Weights of a small GPT-style language model, trained from scratch on English Wikipedia.
Size: 2 heads of 128, MLP 1024 squared ReLU, vocabulary 939, 10.5M parameters.
Architecture: untied embeddings, normalized queries and keys, value embeddings.
Training: a variant of Adam for these matrices, 148M tokens, 6207 steps.
Each number is 200 + 30 x the weight over its row's rms, rounded and kept within 0 to 999. Layers, rows and columns count from 0. The size before them is the row's rms in percent of the matrix's.

# layer 5 MLP up, 1024x256, rms 0.114, rows 282-285, columns 0-255
093,198,158,142,231,146,219,180,199,229,151,227,246,193,202,229,258,174,184,170,213,246,194,184,219,232,191,195,232,255,204,165,198,189,189,222,212,188,216,159,222,202,169,185,190,236,205,172,178,199,205,216,218,173,201,197,162,275,150,182,215,233,172,202,193,184,243,190,212,203,186,221,209,198,233,163,203,253,115,161,148,213,213,217,228,194,248,229,189,213,179,224,219,195,249,208,189,228,199,216,222,200,189,177,240,221,200,189,139,182,204,212,201,218,158,206,204,171,102,211,175,194,246,206,200,170,226,185,249,195,239,240,176,240,252,201,224,191,238,268,223,175,182,194,185,149,179,177,268,223,194,217,185,192,218,222,188,217,186,236,251,149,167,168,210,225,206,152,233,177,183,179,203,221,179,170,163,251,182,155,168,195,177,221,198,188,235,185,155,224,177,202,191,207,237,173,175,198,232,243,186,215,244,213,203,207,161,265,188,236,161,224,186,191,161,205,198,227,230,208,233,217,254,228,171,215,200,261,210,226,186,246,204,204,262,223,141,188,182,188,136,167,216,192,276,215,246,233,193,203,167,224,212,160,264,216,211
109,192,147,159,198,224,215,198,152,170,204,167,130,226,211,175,271,164,173,208,235,153,217,208,202,220,167,258,230,221,192,238,221,159,222,214,230,195,212,233,192,154,140,200,154,189,178,199,219,165,243,206,176,193,213,174,175,202,194,214,189,208,207,226,239,211,227,221,139,183,233,157,232,203,245,189,193,271,229,165,197,228,264,178,188,174,213,240,171,186,215,176,228,233,208,169,192,234,192,206,205,214,216,210,205,158,199,177,217,248,183,218,224,218,208,138,160,247,162,169,261,156,178,217,175,202,220,165,193,204,276,178,210,208,190,205,204,246,180,239,189,178,210,225,218,245,145,199,224,199,207,234,177,204,262,178,198,232,161,245,213,202,226,160,197,199,208,186,224,216,167,189,155,217,187,189,196,192,173,218,238,251,211,235,200,187,228,176,245,194,182,204,196,155,208,195,198,196,201,227,215,245,235,205,265,256,176,138,204,158,185,206,142,183,161,184,191,190,149,189,220,219,160,164,243,219,224,209,223,171,220,200,174,183,244,167,165,195,163,217,214,191,241,156,233,182,251,108,181,192,150,159,239,234,226,168,173
104,204,235,206,173,129,177,219,250,213,206,160,197,167,162,210,204,205,199,191,205,158,212,195,232,225,142,182,191,238,188,214,214,229,186,198,247,187,219,194,203,223,177,197,152,207,215,143,171,201,193,210,180,210,229,156,182,178,130,211,170,182,190,224,193,154,169,188,219,197,183,178,245,185,200,175,222,204,222,192,161,184,187,164,223,229,259,200,147,198,180,172,220,199,246,214,224,203,182,250,201,195,137,223,191,188,159,225,202,223,190,258,175,168,166,218,201,224,219,201,187,200,223,191,243,178,257,147,185,234,243,229,221,111,211,207,215,218,184,226,233,188,244,205,167,251,189,220,154,227,235,239,220,161,240,234,190,197,180,150,186,191,191,236,193,206,207,262,187,243,240,160,199,201,220,195,192,255,179,161,153,220,214,250,261,137,275,207,152,229,167,213,252,221,248,195,206,244,164,254,185,219,178,254,180,225,242,217,200,251,178,202,222,219,225,227,250,227,215,172,162,195,159,181,195,231,188,220,222,256,211,140,236,214,189,187,159,201,232,210,169,245,214,257,210,238,206,183,220,200,196,211,191,207,198,183,139
101,165,219,252,211,234,229,189,206,251,235,185,127,190,218,189,202,193,195,224,239,196,227,208,192,199,173,176,214,245,212,179,149,131,196,226,209,170,216,188,236,233,212,178,209,181,157,210,199,179,272,189,212,236,197,219,159,199,205,182,188,199,175,173,227,138,208,202,184,239,228,189,244,203,204,203,191,248,192,196,167,152,201,208,229,186,154,183,228,223,223,172,191,214,214,184,203,223,198,195,185,176,228,201,189,184,178,170,170,186,204,241,202,221,190,200,228,195,200,242,271,213,219,201,174,185,248,178,225,221,209,212,184,212,203,181,191,233,179,204,189,221,209,189,143,239,243,214,200,176,196,219,268,192,220,150,182,221,238,246,172,180,162,178,146,210,221,223,200,227,155,154,223,204,193,198,186,170,155,166,82,153,193,164,206,158,200,137,198,197,230,230,175,190,239,230,186,245,256,228,247,196,176,270,147,171,193,158,135,176,179,148,177,216,153,213,207,249,230,195,159,245,248,179,201,167,189,228,240,218,171,218,209,295,197,205,215,173,215,175,138,219,192,224,206,189,182,232,163,231,184,221,155,169,170,176,197
# layer 5 MLP down (transposed), 1024x256, rms 0.107, rows 282-285, columns 0-255
096,188,212,200,216,165,215,149,180,213,204,203,202,191,185,195,231,177,234,162,171,261,178,236,179,196,202,186,155,196,182,201,238,174,243,196,192,210,155,149,216,259,201,167,157,196,261,174,171,168,181,149,251,158,227,182,247,222,220,195,238,197,178,189,174,220,271,144,233,213,162,221,199,229,237,184,165,217,197,221,166,184,178,195,172,235,201,209,152,214,206,154,186,194,187,203,185,260,196,177,131,137,181,204,231,260,202,183,186,183,196,201,236,203,201,174,228,153,243,250,221,251,188,257,243,188,189,207,265,172,212,216,215,163,231,188,191,178,192,198,174,182,195,188,211,117,233,231,247,221,149,204,174,206,234,213,231,107,148,194,213,203,191,175,152,200,193,169,205,161,205,213,182,191,158,274,145,235,202,197,200,192,234,230,198,218,218,231,190,187,173,168,227,197,170,249,218,178,197,200,202,190,195,201,228,214,118,221,227,170,159,194,188,194,239,169,163,214,224,257,197,201,217,223,253,243,193,235,251,179,189,217,209,232,255,206,198,230,177,190,205,209,211,224,236,201,137,242,200,229,196,206,199,173,220,180,217
109,217,165,221,198,195,193,236,203,203,207,153,179,169,265,193,249,210,203,209,150,196,211,195,243,167,188,239,185,215,192,228,236,201,218,142,178,213,238,237,120,191,268,228,215,225,169,173,197,196,209,184,178,183,197,242,223,224,186,210,192,238,210,161,188,194,189,287,154,203,210,127,163,172,214,214,218,252,138,209,233,223,204,193,224,231,213,219,206,239,154,224,221,168,261,198,212,175,141,243,190,230,244,160,271,180,181,165,197,181,225,216,234,190,263,205,202,243,199,203,196,219,212,237,159,180,163,202,171,202,207,175,171,199,208,170,199,193,173,225,238,195,185,228,186,213,195,242,203,235,217,222,198,220,224,176,185,160,148,250,155,179,205,176,258,171,191,182,179,158,180,196,200,223,137,214,167,198,192,173,188,203,209,197,190,168,197,167,211,145,218,166,219,189,214,176,205,168,225,217,204,157,212,229,190,216,154,245,186,191,161,166,179,200,257,224,233,274,204,193,204,185,213,216,248,224,222,164,176,221,237,242,217,158,242,199,169,189,212,162,164,188,231,180,250,144,210,122,210,203,211,246,263,169,218,163,212
100,201,196,208,184,197,204,189,190,167,201,198,240,172,186,234,152,213,221,147,246,178,255,162,176,179,204,207,181,227,178,152,185,161,139,190,219,208,219,191,174,185,217,178,207,204,204,242,178,179,207,207,232,188,199,235,165,114,264,217,177,166,219,175,273,213,224,200,221,212,220,176,221,204,209,234,189,186,203,186,243,232,236,190,169,282,210,209,208,240,170,174,139,226,220,218,217,182,207,173,196,213,206,229,165,222,192,186,160,190,170,191,199,223,218,206,159,207,168,163,185,190,186,159,222,194,161,254,207,223,219,174,187,242,227,213,214,243,176,191,221,245,254,120,233,249,205,150,212,208,165,143,201,202,163,220,241,177,233,151,163,215,212,211,150,164,206,236,189,254,153,220,135,188,205,182,203,165,204,264,196,214,204,167,195,223,207,192,216,236,173,163,140,148,235,222,181,262,206,155,212,217,227,177,205,172,191,256,216,143,213,235,201,228,206,223,226,224,172,178,190,247,233,227,214,210,259,180,205,187,197,229,173,199,122,195,145,214,193,177,191,242,239,183,220,189,143,230,212,211,208,219,166,207,248,214,161
102,180,195,178,251,194,200,160,254,220,207,204,231,181,143,152,214,203,192,207,174,193,212,163,199,181,196,225,210,160,170,185,224,132,200,161,186,213,229,138,170,200,247,206,226,206,200,160,227,195,152,208,107,144,254,270,202,155,238,224,195,207,194,222,226,160,180,170,220,205,154,208,160,213,212,172,213,244,213,259,210,232,247,183,174,179,230,221,221,175,182,162,179,196,227,189,202,209,230,183,213,213,236,202,230,206,175,168,197,233,163,161,222,236,223,161,196,243,209,193,240,169,205,239,202,175,188,209,267,219,208,182,194,208,229,196,198,176,218,165,220,192,261,154,194,193,243,220,241,191,234,214,257,211,243,214,198,163,192,219,204,205,208,166,201,232,191,162,220,222,168,108,243,219,213,250,168,217,197,209,235,160,164,200,224,191,145,166,186,153,201,168,219,220,211,201,162,180,192,236,176,233,197,203,210,180,178,223,229,132,214,199,172,265,202,171,225,149,242,168,177,254,224,192,129,151,215,194,161,152,235,233,187,233,210,192,184,226,192,226,178,221,232,210,184,196,224,221,219,173,195,147,218,234,228,154,226